Part of a small language model's weights.
Training: a variant of Muon for these matrices, 1017M tokens, 8668 steps.
Each number is 128 + 24 x the weight over its row's rms, rounded and kept within 0 to 255. Layers, rows and columns count from 0. Numbers have three digits each. The size before them is the row's rms in percent of the matrix's.

# v: layer 4 attention value, 768x768, rms 0.0344, rows 671-703, columns 0-95
# o: layer 4 attention output (transposed), 768x768, rms 0.255, rows 671-703, columns 0-95
# q: layer 4 attention query, 768x768, rms 0.0305, rows 704-739, columns 0-95
# k: layer 4 attention key, 768x768, rms 0.0305, rows 704-739, columns 0-95
v671 100:123138104125121106072092132123132140162139107160143111131146137114134136146157147106135156116127154148119152170153093161095136102098106104132141123129112081170104103140145152168080147132122112149116170164128183142164154133140131112168142099139117138151178135070170136094164143156105124111
o671 095:120103092169153137132123186128077108118120157108145149114110106132135115125143123097160135132143108138163152184146130142142119147088140121156122122175117157148094112107134130146084147126162139162163105125095122143136115119161124117108107115153141137114143167129111129094160100160115118099
v672 099:117128162083170067108120101083136120123134146134131157113139145120103154153158133164122137125131169111125080126097132127118148117118130107192133083116155110153141109109124126151125131175160062152086123127160168153118112128142127108110105106166172137112138163099129145091144142140144133109
o672 099:129186098116121144140170139112152141090157189150087131070148083102145108113106150125086124110127100130135100116106116125094126160128149145106129121141127132131108101099118152128120155134124141113135114104147113141120103145134107123112133112160104140094076138104116124119153137120126127134
v673 107:142155161150117135111112124128170133123137161142123061157188130136179124136117142082139146131191132124142142170151122107146120122160141169148116141180147075117087148121128073103115148134090119117136131132110133106112117192148110132168122164118105154139095112133152092112139109108131117153
o673 097:104161095089120153142134137170122142118108127116130114097105140122126107186122139145127131119120106103141102129131145157077130195100141137118136154143141095127103154123152138102095135109130135141137100147119093109150055164178160146136157092142114138107072121095135118107121154127155157094
v674 102:101148131102127133138121118138095086146108131137156085166143122127148112112150072109139096169175115099110128160148171148118113162119158173129129144145108151139153131130123142129141119117129130117120177133091156109143131114151155104091143099193138158141079124177130154133105119104124122090
o674 096:155111135147107132140120098106141127171142126144069150079170164111133123118100128102115117099191092129114079109133127154143141126120122117117087103174158147126101114105142201080155124099136110090145160135103165141116144173159148142086107164141131148160149110133155132157132119131094136117
v675 104:126186111111136113117104132074127116132164144119153144142130150126094146110190118095174114098135148162127144111128117082112120119170141167097122135152125121140140135152144170175134179110134085155126128153163148131083174141100154183115128080117137081125136091116151161112145119119130125136
o675 098:137145168109146088116136122096096141140134156128118116125096117133111064156091130121150084086137132138186101146158143149077163132127149093135149160102171140157179139122137087155164102108198069133080148123148120147148140137126132156088089126155094094091118148109154133097144164109119152137
v676 101:137132168139107138132124110065127187144151127127158131098126134093119116133156162114131116117151110155132090093077102117119100121149117115144099119129101122122086146142112116116138090140062174132099123156105134111127135111135141159102116122156145129130142113158105156159090145104115100079
o676 098:122096115085128087128141150154166092167127114155043099152094108129161160104160158120127150140089115175129146127121109101132155115185116143113167148113135180143104115127147123136152164143122120114096103142130146117154120154059117137119182122168136135101095144156145100132116137109161131133
v677 109:102113145159153106134094155125128146170131133165155175115123120127183116131091092115129117108154123149128126136096151133145106139145143120121165124098134171122126108129148160113119084131114147140143148132120122154074124139116128128131119168160139109153164129139149117136124118136100075107
o677 102:142157132091143153155112125127145122096151103130143117130100135113136163133126155130134136162137133109109184160113125128158145142116111157131121091101142133142142104144093186159148129096158116169140140110147153120152146107119132139130102150104126119117138151148143105125190181179079103146
v678 100:160124116162142130100120130115119130181155153137147091138162142106151152128121123123154107083174126173083151156114112133133149094141093122133118124109133147155077086123146129095134126129173112094109124166135151154084132067122150147159095128172115173164125089105112110107120097098132124188
o678 099:103139150116121164160165080101130123153109087130140099149125070127126109158127110101128126156109116100128103093113142083157121156155120134110149127142107125144145144127142144105139095140170125115121137133129183111148092115124142198182131133103140110117123173128180124127140136107135116093
v679 105:120114115117158117163124164086120152133191114164182108117180095159145135128128130139136165111133158119127139089094126122116129102131107112097131152166123117105077124116131125110139171126093155135138110106106137153129106130109161082139140121143085126083168106151141120154108146137156149081
o679 098:134137109155150120130141146159142127107114157129127105143135106097140106105110108135110075133127135130129132121117128114108120125211108121120177126124119150130144149125127110124177118124082115136129129163135107144121151144122101113106157102116160114115076112161146117164145124133120122142
v680 108:102156143167092128100117146166112151176084107117156140126178110142126088122151097097125152103154179125112105108136108136130118077146117181117132152135106133141124146121141151126140161135161151139106135105110093133132135135148091085125116143166114113091117147118165105119144145105160135107
o680 095:136094095092168104166114165110108116178122126092126124136103130089087122136156139102145096113159125109157151089109131134147118184101112113162118121108142157117087139136123099127126105104114160112133092140142153130098120116133175151184121131118133132105124073135088139101139159123105160171
v681 102:119111140110130131106135126178113145122090127136126126129122161121166158071118102138115149152156108128139093150179170159162139128114111190187151159099125085120100128135146140103123161143105129131078118156070112117143147177086118130099150133128143131114121128116131116159112162145101097129
o681 101:145146112154130126136163125090161144158109155088152145154137094142160111084149171136116112142109169091128156091095125096123106142146099109152083181103129159118093152156126147127144143086146152152168099101098105127105097128130158164130131134107117155115150127144120152113143160122125134143
v682 101:130136127109106146131125110127148126163103117101110132106078084120127128124115107114112097165120150132175142108140131135120108110111145130131165159115167134120091133075089135127083138125112133130139091125127141124118148097136159175101105136102119080122106177116144105126064184113109116101
o682 091:127168077100145085113174132150124129125103089147106073132138113112147137110107120118157137122128106199108093133072134098122070187153151162168144125123111120094125125115188120128160146089122149135125144139117153156149146077123163075142132130119111125070122134147105123135124135168117193095
v683 104:136130137107100159109104125107114154098127131153153147159103115079151157096123139131122090111131093103156107135119116108096169134093102141097137140098127122138189146143116162122160105146112105155144146151114154157123146106132154113123120100137163156109101085164136151126121104160108143122
o683 100:112115083129111122133122145165145141105136098150109134092123144189177133110127133130134151146144147125108147131101146139157098145094106142141115095122143101136140115104129100101165134127127117107107154137150116182134139137160098121134147116136117165146123156075098143147121112122104131123
v684 099:132231169151091112126136140082109176142120126140094119062110132139084113110150096113145142150140136139094134098163081100123151138165144105102128104125149142121134136132191173155159125138126107100149146088122151135107102113169140130123143122128128116149183172148108129108142129100153172138
o684 094:148122145161104126105134127125140101121139131114118159118091109149134058120128131108148158136116144103188159131148136135157103048133094121141104148079105136141068112130130138148104131127166137135142114138156115110122149110130136100100127118092123164154109133103143153118118150123132182148
v685 103:091129122142112117156119159138096112100157148122113165111190122123115093105132124158103126137097121111119147109046087123171108126130114129124136136155154077157142134175164069111145134146149096141149128108142155126144111148119086148157138151109136147138120132080117087123154134149145139110
o685 099:156124146108152108103141109104137171123129147132148158116141114116087135121140154178119085156131168138142151178129135123125163160150109140092123150130128125145154148142125143109127148131141126092148109059112098144130123147097135133117136114112111132102114131106160147132135136157144109156
v686 108:119093163140132108125160155165153100120154156121141178156100099144129119163137151203107121093060154066124122093147124110103117129143125108090142163121113150100154159108163094156099148118126110162101123110116121162136122108115132133140113086105118124108110145065131130107150157157076117134
o686 103:200072162122218134157135166102109135102098129098140107149134112134153122148122152157118120147170115184187131146125137142172114166164173145127118089144166146165114119119109125153171138175132118103138145101099145132118076149121165155165107107123140122131135076107133114094137124152118131141
v687 106:123109143149119111136087153099170155149142102120125134119110139101124121092131130105118123132151107142136139168147117115128125128139166127123118088119115127134110113214114127115104126119153115109133100109121147134108136124127161142095158103151144148154128139147132133143110120139117113126
o687 103:174136160141114105146130116180109111161134116165096131142115153154090140145119131138188123122133141151099137155156149134070189123161115102150132106165149138122105120119132121164137112113117108133152161173121102097158135121116130114111125137112103123091109130127094109171090199183131143155
v688 099:143132111129155109115100123096143161126161099126145133173133133152144181118128123110150098114149118119121116133120128162167134165148151105142056174172068163180165097159098177104132156164119107138073126163147134116182132134162138139123158079136132142115169144138136104133123132133116145109
o688 099:078132111110097092148112084148100131120135139161113109125122125130170153082158112146132163128122153105195127122126091112151200133155118126174124123124118163127118146100093044134134148140132104091113111126117135136100132091117111075082104174153171118135137125150111128112135108144176120069
v689 099:125107118157157097109141178139170130124119159114123140134140075114110166129099136132120162124142133158160104122141107155099157131109059127103094121162129105161094068114111114096152142103127107126165095132120132148117154115124132113139132102114126137115116082138160132149087125169096136123
o689 096:125126162108108134139126105093079125084131100137144126100106113149127100125127141168116160121101133152132103111086132119122118116152128116171169140097134119111139107077142166151100159137137104103107106144163143147162100166101164112162133136134084130108107172093131104115144121152102105132
v690 105:161169124113097100121122144063098115054129111112112136126132156104125098131153131175165086150072135101137144109136147140145152096129119135159126160128119130118142154137098127084123141124115112124187155135184119143126117142117104161131151174110154119101144103124140127122161107124124086095
o690 102:145109138131119162114086146177170123164113203143107154156144114130078105154130105125151123093054143171144152143156163153119145140137179138078155097114102182113181150127146157176117176123119077134070092096107142115107181138130138115079133129124119114150129088121114108148087168125118099127
v691 101:093080159115143114145123079149153044115091158125114121129121123127173131157109135163138142114100117151114105156134128132115086176124155110144125167087121137150140132139131113117134142153108111104089161168137086109093110145123122132134113139137144171131137100132157148163130080092121152135
o691 093:167148174194131119152119121077154113127108124136139108141133105112149155115161123185094088130084132115140113098187124108180133098136144135153158121099118126127163106117129127102114075115129126151150109114120089098158105088112148167127128146133135127135123133136127119161134103100110154104
v692 100:129184100137153190144111120103103140112134126119126129112148093094167098078132124086140123160141143162140102106161168132114143121126102117120100094104143103137135176132106125097104098130108165086148144123134093116101115120151136129087122174117099108174120140083116163162136093125138120106
o692 095:087071143124122153123164148151124143102125106099153176108165138144089125159124148141124079112122114132143160090138141154108108149079126121131164094152139146146079123112126132117142172166099110111114110108116118148178155171168139121147122110124145144121118127117146105137132139124137080116
v693 107:149128125157108126108180122103091145150184144161096149129112114090105159158159116078084176091133125169159140090121161083108098104114127111111159122137110102118150117099129130165105105102149121114133146139156137097119141176088142107137131146141124152142117145077174110113126069116152089133
o693 101:137104124097078133117120157135111135146097134136121112125164169114138118138109118147158101143126132146063141131179107141128121175157102105108133128167106104111146133122091097145097161087140130133157142074195123113158179125160137145148113103189136150150141133094144122141163115159113175142
v694 103:150109125091176110140139121129133108092175177139158117161150116174109154157136128187139083112060127117120160129116125117138115108143145134088156132134099148172134135179125118118122140131143152113156144162131117133131126085133152141142119100146109096146132120119106116139090125127082128156
o694 098:106106132148105142127109106172143107151114133125148117159122147174090119101098142179113113156108091105119137129135120120136101162085134133163131148105140124123141115145108113130085056145121117146116148099143110131123128136097140174110167138139120140134160137116137096154140158118132096111
v695 104:117193137110134126140166164127152143149137114114120154111113121132130109105168123131130108096155156151116120073114125110145136108161129117102064158107137108139157197112128139135160124112082113139119139152163131133150145142134085164186130103161080121159145125142129103100142081195105120133
o695 098:140146148148133127114142130167116133108105122144128139146108116096130121112111114151134170102134096155147140127152123048132123156054142099133113120133128116114126120102132141133093149137169131121112105114103131134115097120109167161155121152117138142125136142173152155117138150102107131114
v696 099:129087152164180118126130150113135085117120132085106118112061141154125120124091127164123134155062101130136100148132131102152121124111125103122133121132128112139132138132186122104161152111157111112174108148136083145124153122157091132121150120142176093158123136098089099131099116154142128093
o696 094:150103120098072140087182103134130073097103128156143174136160089115130166081131127141159086099141102145123144115146133160119135139137123147145145110096097134162076141100162164132133127126085184159086149131124121139144152094101104161097116119145127152180105122122149141145137128120111099149
v697 104:117072099101160052095092113096129113098111122109110111087119119129089138142128083168124113154058093115172129093092137124146115137164143116121119095145136123123134160173134125138127184114124080142120139148158127114120125117103081130104156136141157130125128119108121120148142142120139129102
o697 101:128088149142117154142148139164160105069101142155091136144156143101152139115115143142084118136139148118095128140144149154149163122165121127133170119158154137131116146085142107154098109110116086163184120110108076111140121114107189130134133115129076165157137079122100143090146171120139123141
v698 097:144114148116122110128119118162181116123117124111124117117154111170115117102137128125124125176162158157109161167104142168150136124120130131108154183110127106147139124146118137108155185103149136155126121172113135142119107156123131119146126116185131141154191106121105133094121142128180144132
o698 100:095154084114088144133083117105147145138140155152090173113136137076145114106125178132109118118126105140145145073129127127114126142159135127125152097113136107145161121173140115182108148104119120155127152162144133094102102136136151120111145170125079118152111112141075090131153081146107134141
v699 100:133150139154146130142135150138117090142121136118119161134110085146126099077142132118102123108146145117125143131106131096143115094135153111136159075136101142130170114171117117113121144165165150136143144081093145170100114162113093114174141181103105130154154139131114137153113164133121125136
o699 100:174071115166150062095138116108141127132086110160161110151155130148112122129123122134139096127125135131105123162149158136064132149185142138155145138133137126112130151140138168142105168129151148098133126160145123128124192120124165132095092110121140166146080138137120095148111105109153150161
v700 099:164118140106149127126127158125166135104102127139103111163100106167120116109088098184133131093142119107118129119153170101130106095140125132157122117141140153117104138136158102120146116143126110162153105105161134103152071146136126113125164117088138148112104122129116143127073103110134156126
o700 100:155130150124100166153135116115142121159115139140125114126109160086134144149126127125105145120115114124117131173129152153171150125153174119132149166098136142094115132115095112099106106098164157178149113128112142112176131089114114165165130124101135151151091096136128083147132146094077169159
v701 107:117141160108117167113148151133155147133102128154141132133095146108123059119112142099119143118149174130155106118145137102134154135146103107145140133126115105093131115112121162131117134094173139091154160158123145103127099085105110142142124163163150105145136139141141100111139132097148136124
o701 099:124146134120078133132167140125113144147170169116151122108146130109082123135118124137113146192151139118138126195153138153106105145133109103080137149138123126114086104111130135172139140140125132116100096119129187096125178117137135073124149131099113169102167125120115157103141111130137154120
v702 105:136199139100103146164145109104072113124151102136162092153183159160122139124135121108122134117136120085117126145102107130144102129167093141112124150094104098097133137134105170128149131146082130115121130113139150166155120125154098140115144180146107131108139164124149116157139110082166146141
o702 098:142081182178130102157112144129124128131142107118121136134134149090163113153124092130123103111152133135151155100105113108113118121168132143107109110092144130105083146108093121151081132137126147123137088130118126073109115097127154094150087141133167127116081155132142111105136136151135127154
v703 096:132144149077108163131131092098173139143130131132150128136153116113122107134133126094162100144130145127109123116143127140149089124125157122125113120141172066089140137149135137128090133152110082145098071115136106138160109129110133149106145102164163083164117143140147123088123142133142171138
o703 098:127137136106119078140097189136138123137149161145147092128126164163108131152168107091107111149146104120147113120108119130104146134134152081114124146114126102169102106114129169123115099141092117128153109077124126126114180132115149123113148118139142124094045099123105145102135106165139096094
q704 111:147113089034148129180117116113141121113111123103132154136116170144162146196125058103130099131152105128141168115140119108111127181105114133087146124144085159114137136170155128112131149137118129102141120183184096114119086128124133115086131164107163154144126144136102108091116152112094158079
k704 120:152121104075102124150172091112152101091144147088147106140129200160187158152134109112122087116126112155107167103111120128136111114124150121127149131109146107112124119151130119117103103140130145111130156158134144109101150120124087136104116175130155146109150093160137103122106103109082104123
q705 109:118116156170092098134093133136120096169122140147155101130104088131148133085152107143106150108155109129097160134161116140138142113162119125135112122130127128160173124106117116127086073120133128115145117131097159131122087153127141124128095141108090102127129109101114141126104142085097139153
k705 096:096121125110137150121144128122196119083146159116056095145121190114134172119178127097151061128106113135143142121120145121141128098113161149121114158100112117116146136113126129175139144134158112144121183141162133118128131110130110143132122115132136128118143156137126103134119188147113118144
q706 106:118110105178132177155130158126090117137077138113167144119134101087118077169068118096116189137148139107136126106141136103129161117155100101120152139151127177134113123118101137078123075097161133123140109149092169162133119145117085126121142148127115100137126103100158127116101124139142119121
k706 098:174149189098118126130182076124145160085132136081095096109109130104167117137146153152099138086122115130147150117130174140139139122117072156172111132140141104133117095143105127123146179098069155104143121105099136096126115144099113142132140101100150143100127176176086092106144118134106151114
q707 112:086155186187102143121126134148115115134098103164116099117129125090177147058184135108147110157108105109097171142115103111147145105148123122142118163149139125116157096130168111158153100111127114160116108121136145128177141122141112117189118103150087126135117135110137123136141133160139159124
k707 110:119112156124145168119150163155151163208107100138150143131144107128126134118132154101072132131116146092143083104155147120145173109121104104129088098093124113125130161118124109146115121117158068152142123171103080165123155094122120190119113115148116129125153119102152102141133142153152099158
q708 099:126176142175123099088114124140182129150143124144133113128139126205116105082191128122146085123119150173115167147162141156149112104159168153131144179119107113132136118150129154158139137080133131140144124122160174144108134116119149114155148101106112118113128134093141126130100127138119117071
k708 105:133092159169133110073115145120098124136139100163095093159153068067095169081132139127097127151137120115123122136108144120145151125165146125125128127100136171145168125135148124111159107152153091145120091133065135124145109102134105153139147098156176153115111118137146129131131150178135156126
q709 101:121135067131126103117092093120144143105123124105067098129137132134118126131145126153140089103143139108141128189124121161136070121118129139143116119143161135127101142057084098114137126140139150108122159160143125101166179165121146106125116140156157162115090121122095112120145121090157136151
k709 090:141127116106080122137148094124096110152142153105195159104103123162139126128159118166092146112121132146073170116146117137133114103100134105163138116106132154135139091176094130114120066129151137185110142151123140143068083128129107093126097138113106089162170115125131120109095123125162100123
q710 108:176106094115126111131131082145110137117119131080106151103154113108129095212092133113157131158116127158151125173138129149123135150122103168095118113151112140115116122085124120151117152118099155130096089113158111133163153132128121138118118120139157108145118103141136075136134134119107146156
k710 106:127149096149138168148152078163119113125120166084151168112130172139172086160104153155074154121123141098066093134081104110137144109130073116122146106155160107156091102094124101149108149130143167125129156146129140099096121115108112147137101198162105118169138103095120087108159133143128117092
q711 106:111077147145111157158163155111134104081146137126103120079114160179144159119089116114109092125108109133111137146108145127109150132090121127124124140156147128163136135198126122172139124125141081116158132135140157154136158147129144097118069159094160150132124178168135125119137109105175110080
k711 095:118131115128121131101099124158172104093167102111158098098137172147135153122132127116143094109085112136118183157181073140102103096141132116090102125093137124111156159115156153112120158105142150127124144109152159085161132134122144172172129111179159115168105085093132097145114132149159143123
q712 097:152133116168134162123154099177152111130135109144152103114107111104139145151125133112112139105119147111084076102136136103134157092166152122174165131127110085148125104171141142174135131163134098194143114083112106121133108117128117147170112070153118163094104140148157122146107077174127161113
k712 099:102187130169114145127121142148128153158120076149119117144168116121109142102131154120140104115149154117148125128105147155130139118122143146131114137144166110121119128165155134136145103115161148131112104146120152125120155147153154175136127087184153112158157117138170127105167141133112140130
q713 096:103159190159167101132173121112131059119145122118099149174109125138090157111172116105176100180125135137152140100120141157171111107119195106183130140117106089095166129114094123161087153105124136126139184145070142127133104097141160160122107131129154119095129113145135163128095133129139148105
k713 091:143129167154104162086141170142121117126142099135140079170158087162120134099157132082128096150119123106128114109106132134087112172110152133151127135142165127152122110150168104164103135178122118128121107116135139157128112080132103116150119145158108149115121097111108149168153106117099145161
q714 097:102110123190105144098144128114057136118160125086180098141137093079142146145108132101110140107139092105143124115107104134160152126141137113174135156150153118107109138136118119109126126119134132106134116111127127128123126117119106112145098114093127119090112105116177090133114111116134115106
k714 094:176095121125130110103182103143206138121132155103101085180149122125120105131101129149093102116139123142125134131098113139113118108127116137138104143172129103106133106122097150134102165165132159123153131108138071101124095125169119142119133105125165141151163089096116110098149103169165180133
q715 096:142141171124083143118136161114098124157153120143139120148106094109134110158140125135165124148145127125116097147170125110130117134135150125112106146113100168139093143143122145152132103091128111123157111168131146131138063087158112094098123134144105137146161129123117094132118150119143128123
k715 105:069147149123135151107111173099112143142149075128114088168086120156149148084153139094146135134148127108155101121113147160086125126145114124142118152135148132093129114119134092130124167112097118140153151105086147125128161162098131135138169115119128097113117115116154126164122112137132157119
q716 091:118138145147131149159159089094137112128106117148100167149151109164121110088137130125182123133121164119083124173152123137148110152168110124138153115115128138155112117133120151118112157109144156150159134103135159133084148118132125139108171121143175115130120138159189132123113131134139154150
k716 093:140123148124142098109156125135088143166134108111150119130166108124103110157124137116111144118121099119170093141123121150117118100121137150125097118131159109154119156157143115127120104117125140133131145135137135118143078152145129118112141154143122143174194151126129122099203122152099097150
q717 095:126150096129162096172111126117088067146106176093092154072146160157113118122129143107159144103126136121153172107113113200129104144122136138139106109131157156093155141096124126108096152114121164111083136135131116099127163121101107142165082132125181114114127166144152098110146118126114123116
k717 098:175131118128125143105175105109126100071137184137139133110118170136155114125096092134084112112097078163143128139100099159127110111062115162130166099116135095136138126078099132089126115154052148109138126156115102144096139143116115162135105142105160113125125104097124103180087114115131129122
q718 098:116127114140175099098160118146145080134139138110089120141104140184133132139088114149151122135150116132159128192171126159132095152115142134122106162162087105102110123158115113093122181099181162113170149102124168111134091143150143135128139134118118169133131164122107147094109147123101161108
k718 096:124117112091134155109136115061123118097139203135144143123128100076114105148131076159103110126106110111127126127129117114133137117106188160135120155137108084147131150152115112060133121090127135146084115152163087114103118145152134136111130091144156138106137060108100126107098171158164113146
q719 098:179151151117108094116161146115136090081141165087150168143146154087140133119135107119183147106139110136113148124110136112140127139138131138143115132126140106109114138122094080127157105138163138091109123162141100089118185125173136131133106098110160132111098111177109139107082105117178125096
k719 098:145140109131117151158116100152112122119132120102158127122128173109137137145162143124115160087132090159096126126131084111104130097148114139085169140169106128152118111133103126133164129167125136129136153090088132146084109111159135124112161137143112137137118121153166125156146131081121130125
q720 098:141094108099107140133122129114102147145122094136148099104156149103159114085140138137136125138113139109106120101098121101098118156152127137086136093140060135100121106153125150148089159121122107151136130090154124125088172162118127120115102164096157135114125114108112151153139137108120117122
k720 098:131165132180169083132136144100144096141124121144147096109088128100123130140100138129126138098098146107099092090143123115140104088176141139103144137100087135083134117156142159118102116130123138138134136103150138092134067185134171117113130161129139131129119108140048148138099130128114133118
q721 100:153139152118159126108152143124164144137148106175150109125188066096101142103087156086081168116117161127163118126151161167103135131106172137084147149100081151202119145134138152101134141081132108126133075088121132143112095130116116144124145105115123137142137112140132129142129129147115107170
k721 103:120175143096132165157131155091156150159129105130180150142158133119072146109156191123133151144128158074137108109157142165133171154136129108121111128118140137136101115082165110109123138124123100145135160149069147166132130094127158106118169099128116115142162123143163130088145174141174130112
q722 095:123158106123135187118156146138132142088139109138109121150135175128150145080142104088147103133136078108101098155120145140137148134145086124096097136140110146140126070142137109152118121131163146097108124088136147157085142136123139140114122139154108131148114112096154193078093152132121134167
k722 103:057128190122121131194086145093135123145114107150093096117165102132117088095152167087135131189130175113079104136153166125134155140144176120099141127096162124124099173145133146133146150140137096135147154121182120143133092111143129127148133115154143114080126162170084132128155134138171108146
q723 100:128128164149173076123113095145170165113122173089135133154138105143159156107169097142146121137166105127080142170134112146178135107106123126106102078157142115118125132131158123091126106169118154109125158150106157152132118140142103146114109113112111147110100151083117147141139150142115106139
k723 091:102108142106145119139089155121160130101099170145138148113109173111119109133112112118067115141130131152173116124123099096149116138140186133154142103115155066138146179136135124138120125094183099105097155139151114124178121108121142098128104110149183155149148056147139191144137128152145130142
q724 091:189118120105104107119144138107122094097129125163106097108147143083180110103133112110098125127149144176122146145135090124068113154132148159114124100158113127138156149123146100136105102131093104101092119098156105147131133141123153122112112152087137122116155121125121122110115121147121160136
k724 093:114108107132109100124145119118135087107124122148136118107107164106170099115127102157144089124129129136122172117132090163119129128108111087141147115104157157085142128117081133123106089139075111128131121138130148129160103172084114117129103112162134099113124089113137064130131143093077136100
q725 094:169137146127133163137131165103142128120078133145119109111101118134109126063143113102092134067171137144095113124126148188136107105114136102146096153118118088149114145118172146118143204111120129125128125129133084147153118152114145117149165115133102108131094102128102095176133120133156129142
k725 097:144145127132078110119118152153104143140118072124113141140147110106127132059164129108111142170154137132119129172162155130147093129135164142127122133147098125109113184133153141168113081123150070144112086153133164098143104127094140120121100126146087135123168140119154112124112126124111128155
q726 097:156105161143162081156168101102159113117092160109145109139155137138145150138110107133160172179149100127088195196129105143130101118128111149142139113130122140144132170127134099142142145109144148115140164153139143157117094127180138124101148100113133146110129055150084145137134140098146097111
k726 100:147142122074122144147084109126101117095161168133185158154124184130170155115095105175086147147108098143129133144133090116154148128131106076107178117154148106126149130156133119102127076156132140096124184113109135123115110137090087128147094145118106148169078123110153112151124118101130132126
q727 102:159177134160097131098102174139073104171137088093128151095124135095096071100144132127095145083153143129138115123101133114122156140096120134093144112116119096137118168109153146117152132127131089158120141130160094144148120121153088126115136132123124095104148112104132122160108093107117155107
k727 096:170128103074059171116129139129111126095110113119152132144136108096073105133164117137122116134146108121134126149113089141131157139119083113135094100107092151196172161121077140100170128158105143097077104114081149138127099129138107149168123110115118121165156092091124112161122105153117140136
q728 099:141078127096148150081159137098110153191158125167163119105096158148095152124138167182159133108079134080122147083131095118182142149133097137123139125188111118139088112107148158136139109108118113170127125138125122118172118077192145116126127109108107116125196109120152101159121139136156120138
k728 094:135119143155176119160128113109155127168140106124106144178163128174130138172167125166170069181136094160164131126133126172140101129107139071101110106107183130144137148161127133126125133163145127095102124137133130160099136099147147141153165136164126105127161129142141118101138100126093124105
q729 091:094072084134136150087139118098211116118118109136090080080112194149146166175100091145086128088152092143137120155125146128141134114090139129118107141153133120134118155136129125146140108166183135151151141108145113088160115144150119126115118104066122131135124087173151114139117118117125131095
k729 097:171160071114131108147135092094125096100126138106139159101138165178151154136169119081103142114094143130121157080137113077141108143130132149082149111141059137124140147119136138163150126175110142099113132084138110155150166155125103124123137164118113112135159157074076134146137163111157125099
q730 096:133086109114133159102183161117096116135128083114178138196098148112090086127173117110134174147143202153117138085154102141160102149139123125134124185103121088129090126138131133107105143145141099088111130126094111105114116130130172117121138169153139172114163089103105155117119129106133143143
k730 102:122134225197155144155084197157095162175094170171078119128136090059168105104150132100139165149175151102132169123119139135125153151138145155126112140109132145159094143099131144145095151125121119160144087141126090150130103156088109133156086156106147125096129130130153099135135153168135143130
q731 102:104130152146155089104128125167156128147107121140095131155118101160125123106142164133102122111125137127181127195142134108153137135174193100111116119166124170145150084145152153091128152118152110122132096115107111090186118147107074118135126108124162108130136165123111112090105130154122132110
k731 100:142096167151140127120134186108148154128115148143140142147142130153107137142154094195104097134135172131116135124064143094138103100141128123156100102164128099125103152149142122120146095080116142141114114101121133135135127144131135105134123114167150161136171102109124134139145109116110148104
q732 095:144178111122106157135106145135104141117086126133164171099145122117099119155097145116094164151128119136164162140100133144087145138168143109129118160165094137122143145101104168116126144136124181111123194158156133091126132121137118085151128153155104112163123140104103126101118167115102089119
k732 099:130120093118130159119105126096155073103117066175142087113084159111159139107105091109095115112118136138109152119120080108129130178090108126136169122157156113123136079167118074125135121140148145129123162181118107093144132139143147146125150164119123114125106108117106140128127123124153090147
q733 094:151113097087123107136090166144133126130137099165092168123104136096149131101155150097116123140135180138108122119135139113160135152117148130108126108130137144180157101128111174113095158110145095151145129127130127100125115171123106117113145115152135159116128129131135131143160115144145107079
k733 092:117144142133102137131142161136120132135156070178089105162096123084109161124175155092113131125117087125161077133125139142098111164152147135089096130167101146112134134123129088097162121162119086181151127147142111145063158130124126110127129133157134079124120094110125157117114121120117143167
q734 092:076112127108126142153082160168146181191099123115093088135124146155101163120157087078147095088142091146140136145108108134145147120130132175148086127099152120070140084121128141165112090161158164105150167120146165101122109147155109130145133180104147108128125143140154102109130129190117170125
k734 099:155128152092132105148177150134137107077137106130179130143104134172149146112128168067132084133147123123142143117128115136142121147075126092103106139131160147146133116167140082152102161124078089113150099139078093135130133103123141080102126091156114113135132131112117131134149139084121131139
q735 104:143149149123147092117099086175152110136115159095072197133081153149165135147114103153142067170114091134096119164152119124119115160137171113147136137143142141112146088138127168125120102127119118096165116130100137107122123147119130135110114143126131134159127105090108090143144158165092124130
k735 105:149160135139174116115148104104139141129152146143170144097127185151140124196148175179188125126076139124103103156110101145109094087090128132170099139153172074109144138140126154162125113118141117133117143150157145161173143124124166125172114072102123137132164162133106149060110136111098126112
q736 091:138104138103125117101216163179098091139153125118154105178169141147136138135141091129117147104151134139128141141105104135129126139083129128144160152121149114091140137151139111105096123149100158112103138142152126123101114140136137146165099112171181127125125131115076133129126141106156172120
k736 095:145146118110085175175123111112123133114116085165136147079164079112134111111110135096116163171131110115133118124116132134138130106119097114115158106135105150124124137095128142132122103131156119111148133142119143128150112078158104152118109159101100102115097138108142100134152134144108116160
q737 098:137114131110092191073176202137118112113136104147141132090083099137106093158103154149136147106136110146168095057095105104142133140107135114103120122120160145151123130134109152094130178140125113134155143139137159133127112112126115108141110137151161150085132074149146093119135132136144106125
k737 098:121090180147145133058145150134094124154164141140145151171126087101110112166133112135115183138131084127149110112117143126166158157145153128105172136091123087136081084128152094092137119081135110089120101105134096140102105144164120178176118129126125158139166179131157115145145079118119105188
q738 096:153096085104112104121102142107098127104145133156124131151141109121144141180165104125088136084119094117144153079141104119143112115120129103123114143165127130140107107087104108144155127130141123108139099117121131103139098204138140126122155120179139173125129115114121092136153107141155127130
k738 102:116146162109095114091110143169119145160094142085141117197138149124154136102143130133148082134130097127131129170115163154154132060139132147126114112167178099124132127144129106125108124112170157153121181163131149109138121098127123156135105131131097077116131156149169130126125105141146146164
q739 095:110102109099063114095106110101143125154141130110121084135151128145150136160134101113122127080104139103150141120107136127135169118127147134115088156111139080115165103119073138119119109127116134128146148137159110128076115137119159125133147165145101123107119159121138136131126133122140117057
k739 097:107110103143137090136122071137124147149135147112117137125125123146112126147137130152137076191102126128150125119105147155175132123132120122121108110126142113169139162122120146127126115150137109144106113105123097103140141117108086154114133106112141148126076139061139138112120164123143102120